Weights of a small transformer language model.
Size: 15 layers, width 96, 3 heads of 32, 1.83M parameters.
Architecture: LayerNorm before each block, rotary positions, no biases in attention or MLP, untied embeddings.
Each number is 500 + 25 x the weight over its row's rms, rounded and kept within 0 to 999. Layers, rows and columns count from 0. Numbers have three digits each. The size before them is the row's rms in percent of the matrix's.

# q: layer 11 attention query, 96x96, rms 0.183, rows 0-64, columns 0-47
# k: layer 11 attention key, 96x96, rms 0.194, rows 0-63, columns 0-47
# v: layer 11 attention value, 96x96, rms 0.241, rows 0-63, columns 0-47
# o: layer 11 attention output (transposed), 96x96, rms 0.226, rows 0-63, columns 0-47
q0 063:510514480507504475508492533507506545540473514543520473498518530500509555501492489501497512471495504469470480498537491491490515513487481492515508
k0 063:461490503495492532447503514503484496534561498488480546546528528467495513488469473417505551498497517511498512539495537532479519483523453469496517
q1 065:481513488500519496467484464505471532512544567474521510510514532500480512521488492499470513512452492488476499463508490474587504519514505507487504
k1 062:497521540544510493499485533532500500507485495462513496523458461500483540473459487451497499525460497522511511499466524475497564495520479516543476
q2 074:482523488484500479508458470502505476502517545500525492472510482523486506516492485474514540554498488485504464489543481529549534486506519537458497
k2 081:565523531498500467469476516480499496501495484491510498478448506491451504497493512494524512469472541485542535492467510487538494520499499470548463
q3 095:504513520532479488483461520478455486525458480504455487555481519501453509501504486491445504495498490495506534492496489523470462463480507482511471
k3 079:476476495486490476516496467527505519528512477513510485497542520481492527530497544535484432500517519469547512513530526545507455486518485526508477
q4 101:508494460525523527530515504508507508492476462523499444546478467496450494455485512482490477459514521518547514500527476455497487499500475471513505
k4 105:475504477485510461490484491446506541505527480530495461481539483469505503465498545506522484479532493459535503509523462485471467505461437489535529
q5 123:502507479532484552444504490526479513521493511497517480518529476466505489521481502483518482535436502489502475499480478464473486486505469552513509
k5 128:538505551486455535497564444481534508481493510551471501531484472468483483473477468488534497502486511531502488485502485507480517494444468525507505
q6 128:492496514470514518481518473537509475505501521496464465476522479477507535491467463491532466530529471454478501484508491515512526497525495503486495
k6 129:510510492517512503538528439523501486507563517456501533483483434529539528470502472501527447471501493521461475493507488527479509513537500506495487
q7 127:496499475508492503459462527496493446490508499483523480538503521502517471475445486559511497512495509472491527540531473491480512479533528499514509
k7 124:504502457502494525461520532529506492472478524459501495492533475551511487535461513489518488478504478469539464569503454514522494501562496463490481
q8 066:480470525492447500505526491466477492490478491492475486487509537514554502470500537547515516487553491466497496518517509510461523491476491500523483
k8 061:533485502501505525520526501559516540501501479553534530495530485495502505533491452492481494454538522517519520486511528513455464518503483514478499
q9 058:526512466525512505494503518470510562531504500533488526537472482482495538479530563515520489485491463525504510491470445534460507549510492506513500
k9 060:464547495460463468485492478490501520460531536504498510494502482500551557539495531509504498517499526514492521459487505504532498419527490488510494
q10 076:468492499472508471464463511496481494521470526475518514476504540478495506494507466488485514558538516468413510494487525538559544514512504528508523
k10 073:525477461498494486470486496512509510472478466458522513503533476512504525560530524487523478485479528509533547480508484533523472500469481502492493
q11 091:512506501499492483514466524477493492427506510550491470496475470483534497498520536503551488492494499486534536507484498488491508523491461517496481
k11 084:511526515499480525513544508454489512541488503498528485510494511542514459470484455491505519549521520526464487481471488487471500521495509461481486
q12 114:514508553519460442466490524493489450473469542506489462499491537512527527523520477513484544506509515493523514518506518535479503477491511496503484
k12 114:490428486469472491475496490517509497491499506498526516511532509492524511521503460505451475453518459480514505483515482567491461485522474543492498
q13 120:508522492499470490474532509521488463475465519474501469485522494562534493513540526523504485519501519494520555550510493510494576509557518486514496
k13 129:487506509518500501492525542522507512492494539531496466524467499507529534493521503509538462516512502522526460500498478493494572482518506477480556
q14 117:484548494534531490465472482448487495517477482481482500482491525523511476451482544487517457506493510472489478486494542527538510526519543479464496
k14 120:507538527464520539499471530490539509484498499512525511510488554497497507499514464483479459474508487494532489463496531522465498504499524506434467
q15 116:480493502501521461523505505497462486435474492516517473493523508545511505519476489514484532513471500466451457483498495500502508505462509481557482
k15 126:482498489441496494506478495475499447462559511508469458488494519501483522452490535493435465520496475541507498541538500489502506514459505473535490
q16 120:459483461468491490516523478457496514503436496545474512514484467538488504493502524520533520507471489493494511489529510504492491515509466448459479
k16 123:474494516551534528474533520477464503490506490516446466500469512459440507486502500525521477495465468463509447500517549495489457476512496495500499
q17 114:514484537501498466516505528544501560490512482507497510499503500482522502521481462474500413495482513488510496472511520494483543439486498474460495
k17 113:544482531454507484514542521454508529464498505497552460510504475510488535486450501487503497520491486501495514473506487527485466460491502490496493
q18 130:458480466482521482524470515483491490523489468499480485503501515500551533495510505519504512500480464474534437499499455478458533485550514505508515
k18 132:484478531497496511511516463490483488542493536471549464528517513488567498502482493534528507457450483484494491510516483472477486493527554472511518
q19 126:524526532483488510488503458551512472493500512533472514474485467496499507531470511454498541546507509508490473487542517515449479484494506467481448
k19 121:462493522498494463455517472526497509502480495517477483495555502507523512512508478488493498517485524517502525514479524539486460543474477446482440
q20 127:477486506565486463494513467534479476532508531532502433488478499499493511539507475503488520468481525502518505498511477508488491521452517518487550
k20 121:465455505514501418507517474511481481531506515464493476508489532525426520528481529511516488513538462522545513480456527516519481504515488493514519
q21 125:485493542520520481514540467473493461484497485476540483514489479507501475513520528483470477517495494512500488502487495464472528495479504489494478
k21 125:514480507475560497475512537428490487491455514484510493556510513475489485478528518481494472525523501517481485497459477492508522498497523517502502
q22 126:521481474496515516489503520507473464486484450493525482462457450500505516512551463501513519486490494455505513550477488520512550517500515498454513
k22 131:471480457463506516505500503509517476512517481489532466484484460482465475514519437443501492494515485482507540533478502502495535518539530516474526
q23 129:495475530523486462487540465486497525488483484503494470492547537525501438532490514529489509487519471495475499507520453485536532489525486501457483
k23 129:484496486523458519490530483509513488487510482478515495465511555525501499454527509546507491502521497519523541517510431529528540470525498523456499
q24 115:480504511493496515479501482528506464518492509520470487516498534516491510508496508501496484468512489481495527498511467487516493465539508503515467
k24 120:465511509499484459513492475521492525489479477536486458477463507500520510481545520447488482515474517515523505487568478523472511481543503528495517
q25 116:533481503503512530483475526508549459514505488515490472518524485472473443509492496553548474518489493535535472500498506519516499486492472514487484
k25 120:539485467477504524489494510486536490550520436479524482460502480521524434462536499501520477501498495547544501482508489514476475498497447496480522
q26 119:473470514532503508566499481500518494501504478558507496468508475493483532451474495517528534489490516478496534493520491462480506478523462514485580
k26 115:478505460498454472507508475537550462479490520506545499511480514503509520476483529535545483526485506457490473490488515455439506476508492521463508
q27 126:513525525507520515470517512489480512532493477532511476528487532505523566538505498551522482526483506495461460527538568526420480475510503511473476
k27 121:473527532493514445527516551525479505495495460522512475508544521505511486502480482512496470523496512514491463449517539530487455491493492529525487
q28 114:506486528486492496519492536540503522512474501496514538506484448482476480529488482498518527498506522494488494537525513507538499496510500512509498
k28 112:517442543484526475503495502528476490511470501494496492496479462484492506477524484482496501476539482521499512487528458470510423486523512545518477
q29 124:500472536492481516490502493501517477484451498465516524489530470474456512486508542530463509467469482522481478530524541502498511490518510466494469
k29 126:472484531503513503487509488432533510519480478519492512492467439486502515503496536514488512484488498489512446526523535472504479485530529496480463
q30 113:517490458514491526511549525511514492552513470487495526493519466519471470503440495523516498513494511475535527473482523515472468508483474486497487
k30 122:539496513530500495533506486514491480535526510541523500463517507485471471484448544471517478501510476487552481472505535514490453504485512471479504
q31 123:520538541508536504524495519476507476508533501514496466511521494491494490478516466512525545504444512514540489456481471488565493529506517547502490
k31 125:515516536467522490503549480543510535522501451493466477500477494523507467530503469494510551486474470490513488508489489450531568503515508517506471
v0 110:524473525484497529509529477484468525513519532512493524503499490503523514532472464516518472545480495507471492499447524518484526438511463439513446
o0 108:508514530498510477531516470510472513481487497473555455447487475487470504503516495482506480480497522501508458473480510556480520510509524455529531
v1 093:484492460495473508472501463469455497461481497496476498492513573511543519536500536488495533491523504485489488443509465526476488491534464488465493
o1 092:475524539483497508507504499500506546534476517457499527491470467469511463519515458515485491436562498487453503497513500452492532486518512491514522
v2 089:469531492503524516481531497500466503522488537530495473464453482470502477501476468500490502509518482462505552505460501513501497494487512460530521
o2 090:498465482495504460503488497542526516468513463488523494502554518468504485541542530504511490475487477499545501510497511494495517525484492531526520
v3 096:496526507473548472482474515547466514519516478491492526530522499487488489441499534515514496475510514504487499493476495527516552485498528528493499
o3 097:506495472569491479468500528471522520466494529454479499427482508482514459501448498506499496509492516464500531489497500482482478496514482440478473
v4 092:534475527517536507511529503480517485493510489500480491488514530483493487501512522475455494478503518484539519497549555494486486431484521536526481
o4 091:508484464529506519475471493488491527445510553516535477544519505514501516473509498474514472495514484507512544484461453464510507520451464516547538
v5 093:487458484546504490532518510486485534501523509497479468499487544513511498499482467557488506530520509453519475515508496494516516524502485496511508
o5 093:491495503452469521483487543545513517491438497508514495502492449494523448516503531481541482489506512546481503492493508481521528491467466484492476
v6 081:561514524483490531538477505493539450508504512512471523547512473505472498490522527506493515503504493481443504483528494527492502498466469475469490
o6 087:466474517536546519515525506515479473505484483488504460509490486497530520481533511472499525491465554482506551537520567453479519466479538502519518
v7 096:486471506504510455504506474493493515490457471508494456508540496493486479490531509494512495474554491448516497515529515526487518522454508516507521
o7 100:495478511505498501465532459542498504484524544490528527475535492511527492529460476540494496515497493530476519508496544558485470505490490530489499
v8 098:523476508522439501487463524505504545498531505508502482475488502513522554500475473481509497493504531475498505540509493501531482472463549516480438
o8 097:494519455484496525513534483528476492518499489542551560488484477482517450469460513502510515513507476495506507511476448521489561496502461482557494
v9 104:490499522507495477473503484494478571492544494472517494515484516509535527506493530509503559501489507504509476539495506528516511479474496419507527
o9 101:517492466470485477500480522519493455489459484525490501456518547468507500453510483504476538522506505534458480503488484504511498518514523507473508
v10 113:485484496509520487479498484503452468458515433475518506502482530530527531499512510502530546525531472455498474495488507520497522502494457565503495
o10 104:518506493451508509489556496519528500553467485493459535451525483514504506520479513493486507463511496552477502463480532499509529518505520448505514
v11 094:516531488488490450453566484525500538485491484520542481501501499446469478531558519508512495494488491535491526477509497458495505546464508511515525
o11 102:510461502511487490473500523489512516535506527473513449524539485530535494452457519481453508530499524472496472515511494529482509502519499521480501
v12 094:486489525494544493475499472481528485485479451505482552497521497487528508473514512521505482493527506525523482424539498463457466495498527519479467
o12 095:536525474530431520509514518442470493445479500523526452495492517517513483510501483487483515526529474460468519495470530513529483490502458451507492
v13 088:519531513514517508510506530505523503519465531553526483511508491500528487505476482539465495500508480480505542522512481526443494512524497516520527
o13 092:493484454496500518543479453512474492502527492483487500467478527505509479470545493498529499481518545493503477528491468469548478538471487492540478
v14 093:523470505485529531511511501504474478488482484510435531494511505537524486564472492498473484558506518472491554534484504476465479489507514493493503
o14 096:496495528484490527493517518521538497502497503457566498495503480475500485535609495490484510435491502486511488420529502481491516471439504491509508
v15 093:471488489513508484504514527491450491468536466512535516546489503463482481459473495529543514511516481503484518551501513503477506490495577486496531
o15 094:559521467509529499497529539476484518488480526474439488515490472498501523520508463466480500504457485510515480470500536483474472542480520508546487
v16 081:583512528473518489507484501505535472480516503456530484539495521518549479508520497491507545510526465468487479499459486509502478446506509515544468
o16 085:429498461453519501515526478505503473480496493512493518497469484511497512468517472453469499483477530478511529519506519539511467510493505480530499
v17 095:496476487462497537501496497476495509503543528500480455485495531483498499553525483489505503515513467503495535530517501521440491400498464490490506
o17 097:493511524459523511523534468532497492475483521488512485486529513512490484482484521487507516481503493515518471499483560493538520513533510496510525
v18 106:490456487471558510497508530506546524475510518469489524504498490496457536528507500495483542494522486528512498521488449473474507481513523494535473
o18 107:502510483502512495498498470517507521512511499573521523479539491471476486484522486462477463533543518516503520506499534540445506462472522513527479
v19 097:486514521472541503499492499518495500533514491505506455545481531498493486505478497476532500510476521521469498475504488484545520519537472476458504
o19 096:493480537530490506488515468464540477469494507480504488507532527507519447525527480494475497532482488493467494520503510500468497521467534468482442
v20 091:478503520481491462509523523523526485473518520467508499508530461511488478489509554477523524493509503488517532499482573498518525503492504539494476
o20 094:507519490545503537459474496498486439534494520487473501536470499508520502484441441476468509494483498516512464494501487528493511462455505494516497
v21 093:505467551526530479556494523505513494488483486500481529564517474532506499497433451461505529523527460505551497458520506466461492505489488510482507
o21 097:523544521495484518470489466469505488467514499521504456488495522517488452500529492545500538471498506552507501479470554477503476495482523468516499
v22 087:518475504554500514514489529502517466524496490497504513455529505523527524529516507456520481447492471508514546486489518502556510526521510535495491
o22 090:493558496543485532489504504469513516476535515518510509508494505510513510495474498544501522492472513480496469482519463479454497512490471494527498
v23 092:512470519517459505512540485464479537504515488495514523491477504512511529452502473507444505483483486487483542513520480484470500461496522499514523
o23 097:488499487484451534482512486526479494480484503554505506483445486464492564526502519480496514493524551517519475476524483483467492515505503458452468
v24 095:503452488503501519494467534524511496520508458480481522492478503481462496485476496515473531552496501528472506440552504488494501470515521492502483
o24 102:488505506548508508509506529459507543506483514531502441509513482490484515492488472442488476438504480508524544514494447499516498481504527509478500
v25 090:534527542495461479497499471515496514492479530476504547475463498466507543520466508512513446528533484496521489526470470504498510495497517479486482
o25 095:480504494489493441466502521537485527499557510489527475438485496536496502521471514495466514423473480458495495511505520518529457534519505493519525
v26 091:477467510507538483489479524498490456476464496490518532440458520494555498500491460484479486491504529531505490501511506434536498519498450483504495
o26 092:480510515491461503485527478508504521544494506491476441478502465538493511538495504510526502500528515432500527509486501546470467492489476548491522
v27 088:503474511516525484511532514480488482478526509488468460544484503487527538482474474507466523486505495527538519508488516527506489491511468520483504
o27 094:469512488509507554517533488504524504485488511518515517481535504492514489520501505517499524525507496473441472452491479466510505521538543539474534
v28 090:526482504495486508481432498493516474513496456471522532501523501513480478550487516495526492498510448500516518509510521512496507513468491471526534
o28 094:485471496536532517466527453505543495476481525506475514490454476496522488469555548500500494469490511519515488513524487491504463498575486545488534
v29 101:524489501533518510538472531478516482521519469505485507485459509481478489502485533506514465475476487506469505456526507490493501482486496484494491
o29 101:410531498519520514482518485513486488474505508497493472517506488489487516478514519501476512490492498521501491541440493445499516454474524509521500
v30 089:503534571538533499503488523497504438466486482465500533481517492483491469493491518480490497535519537467516469517529483472510538468511468471491504
o30 095:497499493476488510478509503516512518495492478534532441512492492504482508494487492502525541487529513501498513515491541476458497537494514499520503
v31 089:486510522499526522477513500524532481494519473507509531473514497503496516495480492470560488509516457459458491533515516506514497506457520507484513
o31 093:523554514532519491540532474536475499506536461472467508529471526484488475529504501482502515486502527458470545496484504517538500500509480492512498
q32 109:513544473522511453539503531548527518503473512506526508465488467514497484477461481503502487438485499517485515525531501461544461490464489479462468
k32 078:487465495488515492499490475487498455450531501478508535511517526497494484480481499544466502561515500526537513481503487547493512516495497496454486
q33 100:504505523495471527457491494519508452485518510477477524502463523502470519484499481459470514500537476504507496489483441524519476524498523521503503
k33 086:461537485470517505535486499529462519498500509493508508494465516506559456506559528511492550535438507492531498471510510487464465501482534481505511
q34 091:489476487540546478546493493470497530455489473477494541541489498493494519540501511488547422513497478501516526487524499522512487498489514502516482
k34 098:535531483475474502499475515508536508485503531511509476517542507504538498484526493511467468483496451468488498531505518453506502519492494524467504
q35 088:478476520509496487508469511524486508496519524470520519489463559476519505524512456470488529536491552503507545471493479481519463460496522524498485
k35 089:512497528530445511474492462478467549499513478502511538510500493473576531530521497522526470464470547489497501515479492528476525510505479518485456
q36 090:503488482476516509519496491498491504471490495518519492510497486473474492455519498493478489524519479524469539532541525460471508522525485454486534
k36 118:519509496492498513481486524505498526401497490536485470498506546534517552489493528541529461505519536560448507490518505454516497523505468496522494
q37 100:521526499474477489501487575475535527503508474489552459500518519501480533538462541530466506525525505500532512484508511493494495503507484515503431
k37 092:480514480494515467506541525557522488530499449495499480483526480534476478464526478521511507475514527518436512486491523518442519513485493465525529
q38 098:472493483496433498528503538489534485498449468482527519500505492482493512528495514473518502512483488489525499508489545525464462540525508495526562
k38 093:489522525505548512530506483505516470499503488525535477492519501510504518468490498551533471506554473519453476499539520500528525458481504482485489
q39 110:509503493516498490454507535490494536519530505541443539525468472510479500493501498503499488515539504530490572469492472538485479524457506504451507
k39 105:475518553527510532483520486493528498483526541476509552498521534467480479468462492500478483495450502506487491513555501499510496547465488485516526
q40 118:528460512522510498503486530488521507505495517508541454461501491489495493465557522456530473542492515511473488512523524502467501485444482494507547
k40 092:511551466482545489479517538522502465498490518495491530528533517543478535516495505535463458502549477478484484537513492487502525498510476500436480
q41 084:486504482485461445449507494522491493544534503526504508499475506464457538509491493500480564500513506478505476506500450497531542519522482529484471
k41 095:487478533481480531506524539524520491495497506503511515485452533460478512529538493473514485570490520563541471473499490521528517463498505510514481
q42 102:487513466510555505513507469448521544503474499542466454499479521504524477465547513477568480529480497490493480508508495481470462491547497481477476
k42 096:504515532499505483499524496455526533420494501497506480549497479502517478487487471508484467485543451506482545535497468532533500538500471492489525
q43 101:492501486513518525446478524478525510514465513493498454510479546527563471502501489511570539473487526435517469530459493495532484467519498507493500
k43 106:507533529542488506530507505493481493491485476475472526477474546517496517470502518525520496528568484539492549527464509454500442478536491494497508
q44 085:465480490469508470518495526520488512482445530478542503487515501496500489469510520505518515505516507500524504508536564418508468488505508491495513
k44 131:471471525509485509503505482515473482571515502454529543467479512459511520532517463470519519496452500489497484506473522517483489471530530510501493
q45 104:448469545503548454516515527484550499488518546489549486506501514513505462507488512479491494537508491513482481487519511502512518536423528524520524
k45 096:497477500505470545485526500470493498507529519505515538493494491497496513547520514530509507489550506491503489496494505504531540538507565495529518
q46 105:510502533456501495487539491467538462487552544474475493479459507496464505544503472570489454441531487502507546515487483507492472478508480530486474
k46 099:479503487538519506496477513495454486483462506477495526512478505523472494486493456511464501509470512497544505524527517484451478492522476465455523
q47 102:526478457474502445564486508464470459513517496466481471577540497518511519459492480522551471508497496522502500493465494483520505501467481480526465
k47 099:470479518516523455479509542512551500487504496470526459463499522537502547543511520469464508503518494530490522513509473456501464559500521519496468
q48 114:493515491498455463480523482502518529482546525483536504525521481501486490526490502479514502522507521515531531490469518493452477449503526467532450
k48 104:514465520484440504537495526493540487476467453512502485493515535501504502476483490498493525515477498505492493519538496492538494541510482533481506
q49 114:508505513477482537554491481464471505518506492527467459453516526516470504502486487488508497510476522480499515508445514529525508506508541517536490
k49 106:499512493507526510504540496485505522477511507543500512510464512503511517487467496519473537523521475522487505534500484499446524514491485504488498
q50 092:484492553517479499518533462463503470518508485493512497526477520530508524498471463501488556474495488464540562515483471515460467527530491499472473
k50 100:499537469519517514447506511480496525482513526457496508556509528525496500451514494494504490458520497492441481482501510468518478511528490502495529
q51 101:516514513509501503451524500470536532496511517489515500488513515497515500517453528484480494454498491522467500528465429508552461502511483504500534
k51 104:519483509479478471487472516499447511518508502428465517457496485497462489488473526517506511512467512536534491509493515443487542436458452535491502
q52 100:470463513509492503521485534456481498470515526470512516561506483478496482500517466503465500480529526495502478517502517493492501540539488499492501
k52 099:458512479521506462470509518506492462534487482478517567501481514476533497490514526505479510513486469508516447465508465503447503511453489514502465
q53 098:583506519514478506489465483497522478477459518505522499514485467488551536459518514477457515511495549437492523539530507494475514531476530501498485
k53 095:507532503505493514469492532518459469474485514527531485495493501492530476423508506486492537465534505537476503490454499511505530526542459541534507
q54 099:488511457495501515472503502507507522493487487488503534519488501491477532552504498524525507534463481509490484546533478500519496456526549466469522
k54 099:475455542479485527515456545503482474480541486524535502499478475512521504487469492493510498478484495483466539499450500506476497525487518456499533
q55 110:511466527479505567491523481529491484513449478523470525558499525505479487500491451470511503531478541511511470492484463488460480503463519507493484
k55 100:497433466506497505506512525520495577486514525495512447459518473480484473517490518498478512501486476506447513501478486500512474457523519497543498
q56 104:488486484531529452477518556509478487489532503504529491500495530491491477461523495532515508488506454485457484498481491518524529494523527500495498
k56 102:485510461480453532505515489532590482484468506503515522551481513533475498515487541500477505453514505506506491510469495508435540472507503482497497
q57 105:487516529482522493460475515549504498484473452483535512476421506482513524503498500527472482505520492507478463515471506497529468505471482474478451
k57 096:520453453537510472527475518515522509515455526508551524473512460496494491494506553510514497524491470522492534528504516521490510523513520481504519
q58 112:519528505526502502476501480455485456525473506455525472475461527467424536506478502510541500484499525501482538481490472451505507477513488459545536
k58 104:479512471516467472514484524521514505475509487485493499508479497521495487521496487488498504521521469531506496497496529481464503466460488529472464
q59 102:502457531486489489468497501499503475484502565480492513465499511504483506500492576458482506559506480498467511509483516480497487528493530461483481
k59 096:480529529510468498475467519490501514513577468518503552513492468449458482521514474507495517486475508532491535500496491505504479515531520518519465
q60 100:515461492500470514474527474476527527478511492479448451487450474508461517483490490488505483505474522540523510495495522513543454544503511472507518
k60 096:477514549466519490466472504500454480541525492542506514539508470489478476489504504480443502527502507470513491511566520441490472498525497517485483
q61 103:513470522489533504518461520522501522480540509502518501514501537510510452455458490493474497490505515478558469457468487499481533488507493473485477
k61 100:496531474533507481512516491437550519503498518523505479487500523494482481512497515563530553518483522533503548518528514507475537490534527495527477
q62 094:499523479477541439545463520505479518509518536478500525517488500519492548496498481484534506522489497496496457526488501472482494504511493477490461
k62 093:488549524527491472512483565533521488482514486487508474461465454505505490543456524486489507527483535496500488459499521545516501478530475518537493
q63 109:510454488488470495541512526536528496505448500523457509484526466515518504508494457520460497478519491513504517503482515459519548496515523567504489
k63 105:512491484532516491431483469522524502522502522527500494457501474461532548477528512487477487491502488506482496507525470505506482473499514495474520
v32 107:485528488482459487482475528492474501511466550530502492514512533433506527502489511512505528516504438483513517510498498463523516515507498516503478
o32 098:492518479472487523489489474537499453516534480497507475475508514523509468486482506519516532540500522489520542505510485467447516541510537463484529
v33 113:508459506480492494496548491482530507510493525469498493507538517505488513485502485461513542502514471492449480487552474520507499490467493451494494
o33 100:468527484478503527480414502488499488501489504486501516485460521550560503503493474511501510503517549475541495474502481504539499511507525502521538
v34 094:484487484487486491470486510535516495517528502502528504496504517486514523563506500520517489498498536520519544501504517451492467531512525502495492
o34 087:500475511515526518553455494492518503484478468450505471479485534481464483478512473517512548497480465535490490525493534507506541498501483502526509
v35 109:522496469477505515489506504509520524498482528470496528527502516526483489507505531507490525445498520507491498485452560500498505527522508531488494
o35 093:496521456518473457454495500500507463516512509497503529482482488476483553511512530491531530514487519507525537483501517515513492494500502479485520
v36 107:462483498436466521467507529490534506490533479552531469509487527462478483506514482511462502489498487546505531545485500487511485545507492497525460
o36 095:473494485492510502535482553525487524503482540524509507506487494550507471501495482512560502500464508472514515479509547519533465525493502524462534
v37 095:519484535534523544506448516530511459503472508525551513494503471445481498504538497489505494494515513469514498488467488483484457508515462491490498
o37 096:534512536455497527511511528482497550531554481524466468554497546509507501469495489509506484528473518525489535487507502491519535524519510497480533
v38 095:461520515485534475495516498490488476487503492469468477519540536460498463507460464498533493445532506472499484515500506536552474495511490547544505
o38 092:490464483510442505483513500497538495507563475520501538489530501533476500474506550574489522511482487519519475469489521496491521512527500486512494
v39 090:515494519498499545511553503461491478499516504538518533456524521504522484493500516518505519503486443507531469537459506536484503474511497499445503
o39 087:515519482488510499526493482514456505505507501496519472491503530520517496500495540532511477534496508503486576478500456495522485459473484516515480
v40 093:500510497541519505457487497512493474495475519515493440534504489527516516478528499493539526533512501455479507502519522522495558510469499499532498
o40 087:470520516485483508492478463471495500459479516519487450491508465491490511491489506504470516496526496438492510539532518461475481515511530511497512
v41 097:478537512518489505500475508513482485494470498497523550441462498535498545508520481490471482540521504524481580476504542485521480511457500504530475
o41 086:478464519512516466523512536497473537418490497554487472493447500468550532510517525527521486534460512482495494503493542522527499525550496494488464
v42 097:491523521525501475482518480530546498469475509500500503534443535520504505548496519479508519466471522510478507522519481458499528575450483516475492
o42 091:518501441491506525530476460519501527453511447508551519515532509483494507509539488491491489524514518488506524494472532515471460500503528513512516
v43 103:533499537477542543499516492492500476480502515505531519478494487457450494562490541506524493531494455491524511512464478428532527504465536541513497
o43 097:525473480533481523479504489540510509512511492487461525471498480511509453483541459504525490495538487497509486507460473466544469479507439516469475
v44 104:430499491532500499528518523488525481463477471495522540523539488501483478479508530481483527485507495513523491486532502510526470483447511513478494
o44 095:571533525426473477493521507500474515512482519522542493448509478507526526482496509512466496513481540500472481528492498504486521491512483555538521
v45 104:550468498509513489526502466484499504528489508514477511472556511523523519520473422512470464469528483535495491469501510444498514452508521544472431
o45 092:492478519519499487488598481461495537529497495455458510469492540497505507486493520498513497517511517499557474483483507496495516494522469514500510
v46 097:461521543454463441517479500491528492510513511515495485496498542499494511506504486490469484476530485483533505508520505497514508487496492511511507
o46 088:444501499504502452501509496511490510480502495522482523513454461515524512522516502478490537494471520468554469457465513508511519495503523470501465
v47 103:493539484509469484514522520488494500493514520544499477522499494475530466536509495475512504503477544475439542488485475544524521483538502536513539
o47 088:475522469472477543524536453509478471472512518544477516465501509529489502508533514538475512450536460493530505521506476527514535505511525519467494
v48 109:482489529509531514516485491485468483504492550538456488526511525485544463481478464465487466487460500472541485557506502474529502537542491562510526
o48 094:483517504499509479491510446468501534511499505518499483503523486441493546486498504503527492470480468496537501485528462535461506518512475508523509
v49 102:481482527475482475478502542546499492486432506484502498510518491500481491495499488518433544522452442508531513509506507429486483498529459504502516
o49 094:478515480523517472543507465472478465514540460528499535481483524505503450490521525513500502492454586501505532520473491532491551512498467487505493
v50 100:490515473458509467503470526495458474492470562509476491480514522520471505529514495510482498452438535540556516545510506453479516526485506490484517
o50 087:475511477487547484544510470498545551497510480492504521485489434488531503495470497501493488496536568493474521493477475467482496467471494511529465
v51 110:497473468493467505500445554545470487476492514498493482507573476482555519520481538521455460500496518487484483488496512515532523490503484470493469
o51 099:488541484529508473550514484488522535494526527546557477507490491509462519478498514531499518491519525501498472487481529474527527479489530470478519
v52 105:479516513494497495495462554502486473498471479514520479524521493466484495536425522513509490514502500482486498474506499525535526488491522473475522
o52 100:496504501510487566456479473476443514519536485531467499522507507508532485470515493542476539497517541478468504522536570502525517504475452438533492
v53 101:532549494526501466496473486454447525530485482512540514512464548485523485521543491512518483525500477448493461503512469488505481506525507502515510
o53 091:478530497502488553527495490495515527448564507509447485481503494489472494479487504474506539493498483485467516540496451462521450549498495491503494
v54 096:536532490477501438493519492501480465508508521495521481456484490500512521475490507472513456529554470491505541525504499506502538532537489520539513
o54 090:485490484501513495509485568517486546493536451537489480501540536496515473537470488535500510463507510488488487537498483463475508475442534509518476
v55 097:468500512446492486531470465523497508496534494524520534525516488475450481523445505484503491506506511491492517496539505478515463477489502478491547
o55 093:474484510480514508496550476542535467496517498510484500511445531536518494475493479504495521508455531515495487496517519519506502471488505467546447
v56 111:488494516477552515533531490522496524480480507507487492522477485463504523503539546534476493473482457486511488554490465515491480507463507507501453
o56 100:516532472543434502470499505484510523483498496475507518522485491493504468471477480506491460523476504465446460500514470458497535483519514483465497
v57 090:528463485501493520482517491531476527498498493536498506508509526479485510493496560534480518527462488491485524459474505504498508526519550509495505
o57 086:472485475504530494478534505531518502498477505475523464500474504520422498501541469513518453488544514471526496538505486483545496501532461460518523
v58 108:449518461473555469482507503502472495513487508525537473547489503438500523532487477497526523514483471490483507497481508471501507515503502503495495
o58 094:473526532521483559495488515525505471457504534546485486485493517528489499492485489436489521481489495503530525525512508525473451527502483501544533
v59 092:489540493526495537510514531471444480518530471503497443513524504513480503452470490476466489509435550512473466489488517417517520525482510517469492
o59 089:485473505522515488499518493490510514523467512502519565453479490471551504484531472557532476463493492487494513495516526476510484519534521501548517
v60 094:480493512491511549515513510485516524520503513522526476470492547492515482470513486519501522476470468481510509465530518527456467526521476534494491
o60 089:524518483522488483505510556509486485515455506499504448482516464483524457520502544487488492534528510474516496538508464557506529506532489464505521
v61 103:493453499487510497564534495553533489469492477484466474477551499520474500456527538523543512488501485489528513473502469514481509546526509538458503
o61 094:511523465502473517443523534477459487516469517482487490484500530484441481474507530453499495501490474487524504518496519494518563478471495455552480
v62 111:483512537553491535523494486519499512488495521491514487485474497438462498507545547502506491489493432543474467466489503549512492509514468512531486
o62 100:514513439459488491512500509510501512494494470525559465487539519529506505485468480474542455513493493516528541502504495494480473487548492498502509
v63 105:499501517501487531512468512541514496483516485536494536541525486520558509492478507483497564502495455510507502484514480531479441523557509508472480
o63 094:563483503483521479510528496524480476487496525479517502540456516483444516469474473522469488509524529466486486538492497508491527507510506508523531
q64 061:485473513563536502493508510463510517507513462518478491535483484513497516517507477509502522453486473498542507505498518481475524536498502511510511